Part of a small language model's weights.
Training: a variant of Adam for these matrices, 645M tokens, 4920 steps.
Each number is 128 + 32 x the weight over the matrix's rms, rounded and kept within 0 to 255. Layers, rows and columns count from 0. Numbers have three digits each.

# layer 12 attention output (transposed), 256x256, rms 0.0637, rows 9-44,72-108, columns 128-255
074125098184134119095120126115090126117147177155115152103104105117128157082135144132095134163117123090083136123119112096152122090185127098109161144179076146119135107115114092117094156106110132143110073143157125094140117153151125138139103197111142092201163154139109094133165111122157148160158112109090097116129091161138065178077160088133098174094145132104151165102170138077168125128124
124104139122110063092092084053103098075086125057235166170119055104096090127120171164205124080115111188126079162161120083173191104080151139129095141141175095167128153093138160156080151112094138110142091164130089105160236088106065177059138129125151128134128099167138054093088188096153175114183170127111149113094055124150124109102134183165158128129118113111152206087098048097115087151158
179106090068127125049117250104234144153125150122139099054089165151201199126070121167144182138135101211141051094119166153151054162139143136150099161156117104135158140127129139160124106152185067121123089035163127096154091143136140128152146121127156077099133132146028076095077069110202096078162200138090088107131064089112138169198131118103162113069144145124211144173146100173112112135134
162141118189078117160144085189143113170137207147078143178112089095056153084170072089164185110131202058100154098074100086043214054098097156144184155170137127115138165033071111175149131133133131130117165113122127187150096116152157127107109094117142169079056106178170167140144098156116150105114076091094139165192132100133124102059109102079152106154069114136043156069154102130062148166136
115111190123161165193147112120111119134112157179188140053146041204158164069160140109160109125114142144123086141144093117144118123150118116166141098079064166110196117149130115146087154210090092118131154089139079140151188092136076098132116098123176154088109096101171099134158195086127142125118116093137037161187096161149154120057130075191099085115109134126085105116108153148139121117043
135156109155149110042084144117058139106110205133210135152113151142131165108066155161104077162126116091109085109191160145151144133134135117173156171116101146179085095083179177155107147092121121211161077144126118134135105143132119173104105146174131084152136167160061107159176105127134145186135064124158134128135058166136135175144183135124091190092138132117143108109175156040137146150142
126114106077135148134105090107183110144116133148159144094104053075125089187181142128103090072106081122126144123163135090170200101096188177061084111130132092178121080100144131148162165177160137065155134123147104134134159112145069199095144125105127169144133123158163115109141111087196145107140091209102141120092078113173112080123123167164153161154111139150170100060148079187120179117083
151111093121130105157155153113136114149114173107095090162128118131123199114163102190101162131134137096117123129160167149118128111143096190087190127138062193134120165121151108134194142084082175211148162112147095142138132165049104108136093142161130163199146117104187144120186118165098172199180107101167101113118109056126085096101103092144103146101138063090114116052098174079142119117061
155107055137186084104090105103156101108070113045092106172068099092077152119157120213108112145128127191137070084128199147163155086082163137113114139125146109144157148107154158133144090069170214113187135170145153100118154119135083211088143188109087132152129111170146093156187148131079134193198148148094086123115078122174145132124142142160150162143146097145124158091152065112100190097091
117160108130095073081124096084088137161157125091117119148156144106102109094126157189180122125091135117145120139093134134140185114125153106122130144141134098133091147129131131144122086092123152124113090164168129118146118134169105149135137083146129139184109142181125123117092108131111082122122139139150141133160120131171110180128169140144133141097162123138158173125127129087152104092137
066155146137137118114091171142134198140147099157100123147134113097155150083137145073161131180132096120109088103173101161119079124161133139075197120177115169179182088181173099113136099098123115135122096149185070074152140152172121100137135109118144192163128150153109146093177102141137086095125088101136070157134141081125132186128127100121172108136124114105160154124110168176085122093134
128148140140142120085134150059095125121136141158137199126115163070141171070025165130167117084111126151100083129202081155083119136126112127120163157106156142083090086175196172121043159016141024157113059101182176105134099111126108113111127152122081125137129164155156156097094108112060143113150136040114177147135145153095136156141169111135079211042158123116124204129105146082189082160153
156172075139133119167130098124139159140149101050137133083095126109127132150126115070123127112153136113193146097193148140152109110145131136129074152097126089071096064170187193114103095129141125075106141089086084093084136117201140178145096104129060171115071158177069160087108167166133105137182150092128163174159154099104162142185119090121057098109149128110125081159115165134121160180145
141141139143100128135158136161129088105104161158121124117152114072133125154154133063143112119105114110126135128142093111119132093152046121070149129122139136110185143096094116116119109138122120109129188075161135113107129111089140110101098150114127158131130113137203144125121183175130114110109151125142197119104136109144173095159135145181151142124105176122183157132109143124101152168149
119103158147083091177181087167179047164124132119070173126205121086065095103165143118114135106105198142147156137095092164092145129126105214107160092101158129148119182151124110143106130151140147114086226090119115151152076141024100130120182101092106183083078122035135100119057181110089147079162077118130098125177168084130197081071140125130132123191105133182165150130092106170118072146046
105122170139152096106115085114070126174084156171151103130121182144093143143072175149160099120130135103106141135121165128145204097126154099075112124138138125107180137099111134140133119110053092124086108156151122159169180147109114142147130113155156119159133109169112168169163117116148164096130073182121154147094109205177103128159147162090176099119122166151115118092125140199089104087096
119086093099116058112155124124125096127112123146129159154157171133131153163100203174148137087086153120155114116086162123050115083144115167074086069158179151139127164131122164135161059142098147095171114125123128149164140087175106132135153150077137101186165163101135126186054121158139109114121156104159162132111149121160089145149140124122162137086184107147150116153126128100121080107128
094142107180124113083108203071116041121148163085126139145091122093096102131189043174119145153186098086125050125168100128162192105152227128138157169171165162119092090144098103147105178085112142171117153139158168122182193207118130158131108151088178166159129147138136120081192083109118120194181165079137099150205118130149144111095034124156074103153072086164075135094119119117104184114148
073143119071130090116088132111084087093174119073085091203071152113127103146158150165108166127110088161079148099118081125145053116088106100078115097178136119111090160140152113100126107141107087071085078186160160135117133149063158106146121161142088135108126100135113133139099067160117172211115111171111110094011236149174115106163104134093149203154157101135107202091141123092133067180164
160093121127105192141154146140161094183123153089062146139111095109158181173107108134125193075132166136112150073113104135115148132166042160091117160122119118133154142105167158156154160136190111065142148045147139180102143099230101151091116127154121139169129110173165161123090095161145119107119125181172165129115179119132060112142110078098096143065133103178180095094134159127141097126137
154089127147077107190139126126152147134165199161105134106160121167087178145230095082154110124148136119148143138118158118145076156085078155101120138055091183141132107189119167178133129136197106217122208079143085134103129104000126098147160167116134153141115146093168104081200161108136107106119140085117136162197095092106120147119123060142117131146116107138144098152097150109177177183074
182102128135126214125179117093117038106087194186153145103123176141152114083125161156133149126158148142166086107156151107098112102170151203132117086100072121108091122177137159128102186126162123108125113081114112141118112111107096169087124112131049151149136115090072069123149098113139145137139106148166159125131166140115119112097149127185044214077168110120136058069188158156112119107077
142135078113142135108126123145146108091044080116172128059071106106125132163126111169144124150139140144142152110155141055162137171146112113101116156107126102136182179074125084102113136181120126098140151174052141146149126155159068142092142118172171131092174072185106113147076134094159144108159122117116198099135070113098157091164052159105166027124027166141114059073146040155053126086157
155128113114125107103101115116105080137143121193088194132133149090100095112132131165177078121100147121108097147174099174097147116153157162177132063114162201112098089150143113127113203088113110159127057138130102143141125201083092107094141116147115112126104185061163130113090155110116165082131062165157131124159165104101112093103122127140112167143143078113149116131181118173142066100100
069123125090146089128138148079103126116142122166159129105141118129115164124115139150152111151108113164139082181136129106080143180150138104134127138165175175065134140173108091108116138118093118150137133131112191145180110151073145037165134098118206129152144139145151096114141130080071128149145173075119156104132098118116133107124120151143160072162115102101123164129098110081087124053144
128150114145146094184097131174131141142144185095093128154140103132122201141181103107091132192094086102110165139123149189116033240142093125111155100126113158097136138178119163183189117136101110233132176116103153061092080118151180145132064117161113100127093196181103154151142112117123182134095121116061060179148139129157166089119115051100135120209108186154174133185091183099143156144116
140181116106106143156113175124130184106233127161110119110099114129084143173185074110158129131161162117144112135023101076135097166111142154139161165127085112143123110143086107123194097181141186132124118112163165122104122133055134120190101130121148138176100140118159153109082080140148113131106179076146143113118136102106068143126119107172165137139182084148125199139126153069127149109203
161102099167130109181174098163152093142089138182120075156122154129115141164151129086099101121060092034136160119134133128118077129145069161078078103087084220126177157085101132113166106152116159171140184077106047133163100135000120109098137163145120132093128154114137156159176211193166198136094147172143179055118092102129152061131162169164163063121126143127191058088106124143107129150075
119200143079186187118098104073055073141117123101132096039114051118163049159156138199119118150145023196163089100131140115180121166160255147147131055162147055169115102204097107086138139180174158111126110176129167060139158178066069157191125075160166116169114113133078146114072118049131107143157146180122095177113169101167195052104119196221153121162139124122121135093120103153055138074099
094135119097136130093113167150135085144103139130096080108104082156141055191126116120099100046143113149099151101141149112160151140187146138103103135132086059200135108115124134141150114181164203099075145096069046135155126089149118186119147128143156056180150095103125134105190116132149141166138146179196130147109129151148130108136150184195151076120141166139175049101142036158131159092119
085193171108141099098099078108141209181167154135076119125132110107103174184120142212094166144128131144178108152134163153154250129114151143117108174130151111114110085171121135088131152119150135199163116154151119116114057143075200181132125093101163091154117174105134157141169098107135109127126108111120141113112137091128104148130186065117121124153163077120113159169132103070139128081118
122086133084123142129137047184187096114120053143159153133154102142110093099151133031155123077118157103151103135175029095115146133103097182152085093131115112115135101080167214138090111163104168096145163123103117130168135088163112128139121140131165193152134099160105089091166167114111140043139125175164142159132081141102099129117117137150131133074167141098051154093119148198155086156142
148070107111169157129190162115172071094092172208137178129144128145173125125121138108123103109144137143094177132138101115092023115146109123142134164110129169084155139092159086089079176136132109127153210080122173138086088118105104084132126192137095115140166103084197113125125156127132144120144150119093132127113149132125111101139115118170101181152189144090128145108116159091147074130103
134112138145125155078150066085153111097064156131155106094087179074133133153073190126152174141145151143161081125191163137137116145111124133079071142151146138108140166115124196129087161156168096089113126158131105195150167105222130183114129152179103109122141127198050096164112120087163131115144158129116212127119084189117178120167149123091060161143071154110165090081165155139087137177180
151129165155100136132168219170113155137104112171123113155210135151125124049129093054203163116073182171146164121146126113149124160132044106129144075105124114152128179181125154133075119076117115189108122105170149167116096079180098107103156164150132118096116044082093159122076205211121136121156093121120036088106226127099179147145156120113161107106149151076105165156098142191117048100099
139120093145094105146119135196223182141165184134110126129087126076091160175168082083122161140111125075095119130104121128117197130104138106073173168105085174130164095130090084124157080101144119141166119156142078105139095124113205130154094130052130111047100142184142150111142128145188101117140147133095131121135151051114102127101171110103164102178131095166127158113092093084135227133125
089105131115136107116148148157107167078143062132107107126168096164104100114132099120128126139205149140131122135128103076110150140109129205098140110062048162166096088141137148136101161125109160125119099169148136137155159106110118174143103096146160134144117112088133142156094090114123088147124116091186146090146111126103095136133103181098150118153199124136142145109091119142143162105182
137089110096173103144139105109164091164082135084146161116163145161108116107125123128169068153137207087130160131126090121092133128170149126137083171085142139137098111135151070160084167110178154104168090156133073154144105157152102144171091096117137112195048100093130130124137126125134118127115158141078119114124141139122018153077102167121076169107117103138147166084088142173095121112120
140079149127087111165154151155179129126112126052117116159156183153154137118127099065146134160111195124080124099146140102115071148081045113128099197151121120103126136103166113189144153101113090121174087128148105114099166092068140105118111136177106114080121100137124114127132171127150141132140116097070098123082071136127115163112219120106116156149120102094148204125113144156116071147117
177107150070160117137148128102124114134077100120181111079202172116128135113078137149165116146149145116199136151124095138099059161174104121099061160156174120101128157145120104120093153118185074083108119115130167120148106144096148107130199065145148119109119115126111129152126081093105113116153191118157092089166183117115130122168068106096100119151148142095143132143125097199130100100118
139124128105152158147120162163150138107096119182233139106108102160156096065103097147115133070132134133160074087133105111131168131164104131138138122123131157094159164058139096110173153135117156121113120138173146203125094130143111175153106169123152172112124141154129101142139095106100106146079080091119101050104160084168206153107086142064132102117086119084148163119164079084118045196157
145071097111121128128144157147116114140116125086129142130204124184087172140215053122169092148106176168134115140153129120133127146128142162126119155095065179091121119146144120168121169120157123116106098144137132125158175170093163098109104052157143128127103069074171164154114110126155181116141135105137169104182105134078052133098133151148077109166109088176134122082145162141087176049135
116078119192124120099090097134142097204106111114096108156135118069106130103140139126123140143115177144170125156153104140114152186172145194097139105138146160139146123133174114121110158124187114142155085117119149134104080130106108192088142097143128101174128129177160140175137128109081075116112110131149134136124167156124098136147114151165075186161152093145121112089114157145118184117125
156146158140142114130120142134189195105130079152135109084123091170172085118135146114108106115132069149113142114139088142103130134148169180124116082105084169210136171114132122146138167109146129075183142145233145158166116107077115188129133168137112115128106104136112099146126114115099137133107102170122115131086186132150135161127151151073114110139115101073131126166135122135171146155098
169098120153137072131120103172132104132155139087100104145118069120109162121090116124116156116094176147115095126165100154124114117125109197116135146108110153144164129121165140149143131113112115113107133115101122119118141133065134092133135108168122147171119083146084166143150136117079163149163101103111099133131133104092117144117160148115123077117095105125135103090101165156083180145065
146106116059118111142177140134129110084093143147111132145136115110198137077167111164144146156121146127145139148160154133138095139130140139154157160139140117060124113121117143113109072162175156129116122142119087120130132113038152105141093157102111147090124110099104120118134146119177137207156145095143122116158157117109124125114178100127146166148143150113178178062150058146121097115098
138119121139126132091153098167135143132080113155149104132159125143125102152147137132167162142161175096151121131143118142131091186117175183066138107131146158134158154137137152140086188099105137077157086141183169108082093148179088134088127107106132100163168158137156164145111082072064130097104129081087119113130179138127119183155102149099129167101142173115140134118132119133138122100140
170150138101132143154088063113162109112062156129107182132117088112134113123082105107160121176080133088091157113102161170106103091129158102135131156181151088131070123111099079128131114069116116112064146113149068097166134084248141137146152095114151080117130134123132113058146133106174143148146112161094136143149124095160090176123147111135118102141097125153155125111123166167092137149113
157121151151138146091121141125103083140060128111149135088115185120134145080130107174141112133130154073111153166177156127150167156143131141158145200145146181047046071165107145204102112117166115177123102176165066121134133134077126163095066125178148155130124130127142153122111128110157150159140123121125155183199111141070122117141145161167154158126164146132113092123125068145107112113138
140196140095159126140091140127127122106116158075200163074126119142164110174090089107165070124158161093160124093160097140131135147128163153181062183125164084160092084156116189105122141091148099128093125103165145095079113105098167156169110205127098102069077151113097166082144150129089125202187114115085073124142177106132159143141117145096060106082133140128120145175093159152095140138145
114170146118116172106157127118134073164134186129116122135138111105165125164105143117101146124115147115124147088134161136168130062133102081115148151152127085127156155097075156092126097115130131158102160135192135113095170091100149124112190173175137148112134145149205162097137135157118122135118111166141123154124139117145156114148126104143162154108160140127133157162141135095110146146099
063117157174147119147146108185198132165200104124119092095107086106101105075097121146136153208150129175196090092135102147147121184132136189107159135115134135170194098121196108092145186093113109116139095105069140130157079157035124125148153112115146134150149130130126163159134096062058086088152045118093079079112108089140216201111044104071119102148099132116122115125134125055080194158163
151161178082152117091132178159133133129158158132155125130150117166081146180119103147140113122129119174082166112144125165087111119147106156053100118096134137170106157142134099109153176031086080048136167123176152159146118148068084153142157150113160125161102147079186142106122100100088148118145145121121119114112151147175073137120157188078122095097132131134110142113081135123109075117137
127099097155092100120145114108152148144141082094190103176143161124112139144135153089204165133099168086163111161157093078112078116070091068072122154103147131121135079099167104107083099162111104132148120160068102097145137131141084158163120071080136121211145142103104163182091143102140076102118185150148146114110125086057083125177136116064144165095098096107144129104139151125099178117182
139068154115095108133162165191157138134122076151156088097093122172142114113067135101142159156137097118158117112100087109133131107152130161107105121105122165145152133146174140104116200051110138075180107129101167148143116170169101115150091128115141160153136119158102124117207122127084138121112047088114084110129181104117143101112087110063129144109087095113103116126151148187120090137149
103089163087123136190135112184078149111187107091089093136189061204116116160177123099090146097122147129085152085136148160159099173116114116109123108123161110131114144125182138120102187127129113089132090185124099138183179137144075121144200095177141153103114110085146172134089045110127160158086102112073129066086125212120105190151142128048190130117162132115135138113142131175135113147146
137117176154130149151163189103135137140160113151178116118113126085172155135087120124110174069159128167113075067119105084139180111165051080124127154104098155154158133093159107089169141136154169136122142148111156133118149121230107155135159131127137157124122127161121089189145141162124113132092115138171121124087149116115123083141130153063144176114117101114163091091145129068163113167131
085182113140139116101103098051112163167085210161117104104098143164141107135122141162160106150122081134202072163106132086134128122155148160110120100114121147140215084184113130107142085147149095220140146076175127124105108124000133196149133193178110131147146141159164145104179107127162083177145136127125095164143133074145181068079079115211108133146143128141108097118145083133134152163111
161152165129159135148145151128112130154115158126133097093135130115108100118159099153116091099165144138163122128105121125123187137159211168195140147111093088154108120112121142160171130105160123122137131150150117130125129147004109198144128134148128114107099116096071105117120099144097159130154111134155128164142155115126122092103151163113073100126132112067098083118141122165116213104104
147092149112176119141190182107130147138149118162140157137112103105162163121099108145117143126159142077133215106103122098122138153135067132168152148115150141134093141076119057142145161131115168134131156174098082152182083168122095091141125176150152115109113123112140118219065160170146207114094158142158134075127166112123065138144135147056124109110149128088131099122097108089114084109120
178150152124122142148102139102191128090134118139102112093091139107085165077139123149113135100080093129122109159157111138133149131138123117194098093118119128101109104145189037133189153105114189160125115194049085134207098173148122152158126080117117130134126176127097081119133172129167134071131140148166147124118091079154080081096133092171111149148116097121092108103197143116130100142147
091145114108147069108120141059111144105151103171166118103037111171136103103074177119146101146133110147114112159083141100111132149139143108179114089113125163106141141149120122140132073143071167118135103122072147138135114110140125088179078156134114147155114148146093111125121175105129134131140125100160106142147121111124144109117115120149152073134172149097090104114144100068108080138117
075130100149118087143127106110128143132154168160142126139150054107145168131121174076143194113103121122107109175118099070128166120156110086108144075143123111117180168173180128084164072113140143219125144077111191113118121112228167101156174176125134118119137144148163111151143173150133143133137115147133086204124137156126205077129111124172148153127175148169105137135080144094143112109111
127079125105097129125126127101100136143056148165138150123070117167116115216141102113149147098145180127178076132114111086169091159086127128113131096147153121166158187135098122093134165118101098177096131108138123125058115093016125140093097151121134121121130147183200129145121089131106109061157202100135144069105114120099163101110087130153155121093112158125160097102131141196125121049138
121175142093135087121145133211145095153112129095141114102138113107170118158107131126134177161074126160136126109126141133121112206095143175125087156124096155134151214135119142073144110050135076110151102087119149102136120135040160133130194102157115095120131114143134157085136158146059127149137150150124140089103153088151120139151121151121156116119153103116128159063109116068060122104098
141129119126085110114148087101143151159115154174118168142134088183123150122124139143120130134142080187166131155132134154122031108112124156141148057155142107156159158147156069122145145131125110139154146187106146125116063137085136072146122108095097096144134153076129105134108123129126148054160110142110070136126156100157163130081103113131113144086107152132143148146126166121135109099074
100124095200147185125115133109099140173138137171075123149095140125133123133134121114161151174116131107168149145072111133101138090163076100044172102148123159092145091184173105094115120122140174151116140115128104093158080091084100118158135029146164167155144173152192125140205099158175088132162148129162130169133135119092091068143130080117167143137146159161111149132096102137162116112171
111151095084108162111095104146079138130174130146178110125158063101167139103127186105164138139174092137104107154167131081112158096125135117092121129093090115109111099136165175134104110158125151113144135124131144109115132132235131105094119158100131089135106143154067131233128151131133156155102114117112122175124099166086186186156158227125165157085167154145145144153109162105086113106087
115156153105135112107117150155121147116111145148208152125122132100141114118080136138118107126159139095102126065136102093094152079151137167173081171139128118197098123167077211163127114130128163099176096203181167099137155093182133184098111221117128144145149153155075138126206092130121151162126077124158170167172140160125128166131172169086137087091132138112103120120150089085105137102101
095212136093173148083109138103171087136098197172114136117075101155105127121106213155107053160106137129145160129123122135127123125131152109144176161135145141162086121119065074115154106169132147210113137141118162116124086100090134113186129134142132111154130172137174136069153147173146084104141174189131082183132095120175079092118133086198110133132228151097121121118129100059143158133127
097161133100113112109132137056106172168203119110147136184095154085149114104082175145134144159123107169074067133057092107097155125134094091117087131163124177156145144090164114124148125165134116115168152116148151154105106153112079107159133201170124140162148162178125111114170114140111084135067144150116119141076129140134176067087140138089103165143150075136116178122101142051134098173137
172129091158108129105124072077136152163138107090058113167113219064149103104155120145162152099117114194109142133134134089169135120086130119116185156121151109088133168115135120134143107071137092193131124115048078125104099085074092148057060123148105110159086142133144147162109103193131144062129150142145140107115140154098181159177110101170160170168124128072172123210094122168138125154133
182132087075093119120109122194121166040174153109094130121129083157134095140113152154099153090104096129042141134154117155102124140132120157095129129111099186123075134129084120140179126126167130111139124134157090134137083087091169164117067129119118112113130120103113143091118134105193143139095136122146116098133122112095127134094164172126150109110143091145178166117126080160102110164135
# layer 12 attention value, 128x256, rms 0.0599, rows 9-44, columns 128-255
147110191134173118137163112122158167094110129122104146131106127182118185146114130168111126149137117151138119119168137106112102146154102076153059136094129147137103067136146112145113112117141085131171179108086135128143131162134119109161084094145082107179161107073079150111168122157103108106127142154137077133201104111170166154159143114146207080172185122121132099118144097086122107127098
149145148119115064158086150069119015184126155149090144126151122091088163121132127169120173074124105126132115131108148089182110102093096104131083116135125101185134121104144122122123140135096170068162191178109101087201136093140127158082197119094124103216105061146097145078056159096158112114160128131177150117096108186070129138153105131159220151095141129124133140122115128129106127163123
123074135149132164131115173123115133092112118000157172050098132158153083117116110103145163199176072142120096088128129138074177129138115120171142133117144093144116137169250114114127164148172058157111096176174167099152107104136091155117170121136104127166161127085102163124164147101169105164096190189114073142123066097114134117122086081089116140117088153112183113069161053108101147142194
091099136136066132151173140209161098169159117183127098190134144133173116119138027172117115131136155109082067164111054189120055137103100125167130094190103113151109108151088117169104158149183133120160187053122083140086073148130160098159141130141162118143028110044076086180152067149108101058145190109090086142139114108157109098103132105152189155209090086180150157137121150072148138104165
193099208143113122144163135076143128115133162157136143120140144185174255219032169133183144100135146108125121136148138125109133098098104167147111120098109139136138132142198124121111110143093214124152146108113143115109139133133114151116080147098203118093036149141131204085112181125107142132128128084111106178063157131106187137091195135122128033169125129113138132125140158142092132136103
120119150164150115092127148146114157108097180108144100130072107129127085114109114163105168119092069085136088112109140149145135133107123106161070185154136131066134080067097178144161135087082165111169132121124162146148153136118191153126144085147167073121182189156103141101155135091166145132137101152192137115161148091177189155115143106154168143085130158097129127152147134070131099153116
096091119150070130149184102123115113153151129103139078097096111101169143127141174107051127153140140129144131115157135083128121123066189138126175128128152133177154125118105089169140186155115171048104187174121075145125144180118234094148165128099118127165143092091142121104089116112074097138162119129118167118138149136101151121140135141120192127068077145121133144169169103147083188139118
129108166165171147160192112068079151209143131157111092159131093125099120117083155137139114111147081134144138131141105149108149136134091095122152139126134100120115127086138115154095113093082070092161168118139093133149140125116180133149229112114166098095157146117148160159108119112115122128146158082109080121108209120133223120129145079116161121214061097131052132173093098105112139146123
109125082153120071154092090095168157141119135118141128108136147101117104099142128116144093141099155127094184127169149112190140135144110153133153147126118111152155136108152070114093114122096082123166147156134105094108109148114199167142163126143190113134125117149121140119112116164188108111155180126169144139099096155086106131171080101127197099105147139147117108178065074124105114114125
111135125125157071086137188157103120137079130100129137125145148181118114157080116101114154172069113129129091123097133120079147172156097087159162114113156126154127150112131135123127152102134141109122197091150191131135100099125155151165129130160153124119151164104116127160169076226156124177125195178148189197164119117152140170113145086136121130119144078116118128094126140135170071135137
136200114172101145116048089151115121130134142087120138118086080157162120069194117095147078100171120081078144064112126125108100145154117058069113139115148110121172104155118124120093122167105156130154124126144122169162146087133125127131128089081153118107168065098109143101158124132118143149154120094099113124129122117122090121157102109130143076124132136097141131089139049134183099097081
112118169142102080079099157085128099114103137116096145157107176098058091142059093155192107107156052140147125139170111093135110124151130133123091133138139124067077088170111224157160090153134124135145120088095151159200152145117108142160110111130057077167118141104110132052115146139147153113116121133177105156070154149113114179087134100089145168143091121113134101128103137078136035102170
135082129089185139138064135104124117076122134079129131106101120127116069066165113114134114076174161157121165131079108106085085080108159124128112171088120131071141129200134095136171140113131150110117115139075105135076089146137113168142165130136106158179112078173180092134096159151198173138113209176162143121136107080117127131147085096151119118105148116137189092141163114098107079074154
148144121094078092086134073114142156160166123147113139105134150078084158109199136100134108165137135113071151155095118102134118132125160122078145106160125135112136141126128147147115141138120071101131085106166112086079149093131121127114109149082124116125131027114149132124088148111116097118194147105122097104143107097115110092157107145140165186106135129131178125123126148133138057084139
095074107148092132161150164074083081096174080179131110125126107175105112169146171116083169139152163123083106117097079174115114096189075128139089086145129125142153210136149106145066149130144146099130147092136163120127171113120170118117149141135084093063117115133111115173123144101103132105136168097119126175153211076173128106156179181138144160135159125141094182078144151140155101113143
153110176126137070063173040184153075123123133129161117104133111081173163172165118144173146154083086157133069116090130171109119145198139088138128137109141157132095120153152107160120164145133193062153126138164140130116132122133177123165125157118127154052094157099132179176156109183173094134118155170143166123126164144115192148138153167135107137163085211177142160130119150107175148110142
115152168120169105140176143132073137084109153126133139118155181147110119162117094121092168110121104140099132124182151127121155154158092141154095136115119171172108146086178132114193123093097153135111129113137144123129156133134151125100128127144047142153167137113132099154132071146165118169050139077124123147198134139163177113167195153115144113165133142107159079081120145133156177142140
143144154108138133171138194103144094136119095103121095197051102103118068103060170077133149076125124186051144093150127151111130101157112111164121159131115200145113064129126095147103142111149123123163129139112132096117158164121145117149180136129152079110155143064135093136159114151081192159155100124149135161207138157134130137098147072186151150148075113128112138113138090060132230103123
141195126101155130168087198113114099124145151118102134124196093128087170074072101160117122174089103110102133113166112125103107115142127070110182140107166163081076112086141119142077084167077088039173193143108152116162112211124145138159110129124104167135121146070134105161177219108181106095126116144102168196168104146166117127232125151127086100135154109161172146126089161177077135147122
080101173115084137157188167133161058157125160071134110110112131137118104154112099151131135107157146145156111224113129085099134155025092151110188090184064103145077105094203200141158169073189062097130131076163098090103140129149157131130186121159140160151143108126119123127081066112092118096093146093167084114145123093179080116134137187121123156146086065184127111146159133142133152062195
114058168146132196141128118073112131107200097178142119088110103154162100049086081091114136115194157146191114128135067142119115092081120122108064075115153092134142126213060078187106097120139221134131101173152141100085153105108133134146113153107113099098109147184173156151159108091057087148131100108096097138049173080069115135090153095087155100085116129061111089136116181113145154163096
119156169170142189147151167123158112131076176143147119135138124108137118169116153136204141140147143140136134176128170121110131100102101157157126086104155133086100120160128154119078153079123125117096140130107071136154161195118185122147202126112094164159161182158087131127131185141126081110099126117144150091103128124166160137137115182147093139103093170131091130182131123122177048118116
129104146076086142160174083182127140099128113080125143146100148045184156136122041174106125130176164122168052137128153077113164155172101132128111141156111066167127126108078059124162129120197058131143106098096064048114126095143125123103183152121107123114062125085082141126080189105197136110133166129128143079163096143121118119101129148128155119116137144091124102117117107135129113097155
126093096157118149135111111098101100139089132197120153184136139111084080166118177149127112105149103159098049122095115092153140123159073133100048110174130140088108099172120151094165149157124205191110135098115166158166142169119126102132146112133054117136132134120134217134167135173108129102117098079106151120181182162095152146196174162140122080136095126126104139137100122154179145144151
085121113088148106165135081143102145147152079150109141135132118091142212132115118155073081135123103107180095119197098166106158151179121151116068078159156124166136125148103093101051094148170106196116122144087135174163132110124099095104120153107084121045146175112112143129133099134118108158101098118116103152111156126109092142122095063139112156161153134118104162071115142127148116109130
099051146123160152099077070154080143168150179111148141179158160163157104136194096068088078129098125112195143164127125134212117117087102103084195113159105131162107106122087109169173080094095126130180115134099142116100118147131116153123069135169170106139085133204096117158153112125154119109177089139123116131142119080150101123126099131167157108108092143095130141143122173146113169143092
071166118079198120140210141151079127096186130121103171110158119137168133077035109145096139104136142108117090127129113188122164155123142111120126152093171090157148119087071121142067072129091136158120120102163181109090075178123098100130072137150131117202139108154145146120226098154133096139153074144076137147189056134140100104118124133156160110124145111187081093120094124102110127168186
112091104147100140201118055136117133099147118165125130071091099060126128139114157152165138198100080092112087142101159125116078122174141150123174148163127095187139152109150107155103141110091075095105151143182097133168086095131090122135161155076150121015086142135175172192142103114161071097140195099096110137168110088107169124153105089073152150130167135106112132134110144146138077136108
155142146069157186117178079083088127153125143162158126105198155145163145082173138099130137171094145188094105110172085137189145154154156085093204158119143174167126097106145100105055134188169168118047134182128203091096131170107088173132119137145159139149134154139115149087117187175110134135125155144126129107156166120129111099221130143196148125138124103092047186119144069173124129136113
111137129135128147098157155090204176111133079099125113091079116152129068116095095177150146155079133132147171089108131131128193149183115139125149120100115148196137148125137130130129152071131137134121036160107099137125134071137149137166103101104154092143171148138144125098121065142129165179096129093127114072116116132162121110182198154150183067108117122106123159115140119102150149146115
122169175119167136071186040126115158195160130143141134081106175094124141206149158130064149109128185096122196166124152116142137136136179089124174140133120126107193132174131139174127094108090162115139137186127082180095114160116133125152182136140111136096133151187144193166129094218163152141146054156135162133154165125133089163138090097093119166174166069074061114136139145129144145093139
099154109087109151172081167138197168150148148177112108123138120113168117083079101074136139100106203148149121179116142137120099146073085163157126124106133072172139127165132196142165189116107200071119091129141097239135124137149143134145142143120101115089127085124101093096014197159153119111158170136109097128045123115152155125067112154103219139103131117094118106146141123151194131124123
163075154097118136146141139116124141144185102207083137141086137149125113114169102180117068184131126122138147132142122110115133118154187151104018097141148145115129108183127121124131116135174079179059067099104171136130159115127108089112074141138072116123097192030151101122099169127130044144174158108111120062048162096115125134171120191092148114168190164161123104141124136056103080143113
116177189119075109186116122134145111119123090133140128126104156105190136160133123111129163134154137105174126135148146094148144135032126111140095152109137097095107046148125119146117204068138143153117128166122136136113214131145080156173205132122123154101149141113082158134080105081144104123103147176191127073120069064192099120149119177183090176128098177077200079167209172175139172134136
169135088163089126126129142079146113088179086183078185120165148057161126182147044138159179118119177057141139114162133147170112142067078132146155084124147109152120195106176123144100094148035122140111118085152124108126159128128110096082100104131153108209129166149104157179106174067147163084116144155152124121116217119105164124073119191135167167111172214150105185088098090167166105113130
104148131117128122188082129159138131109148123151141139107060134151153163133091148151039114153077092104077141132052106134198109110105095119124179162136129088142184140143080122181128091177116145159184142113147122111167129130126157131127093146078110126119110085103154166099180054123114079104182173108073120109148172131092148158112129102082096083164164115182155136151124122136127164056135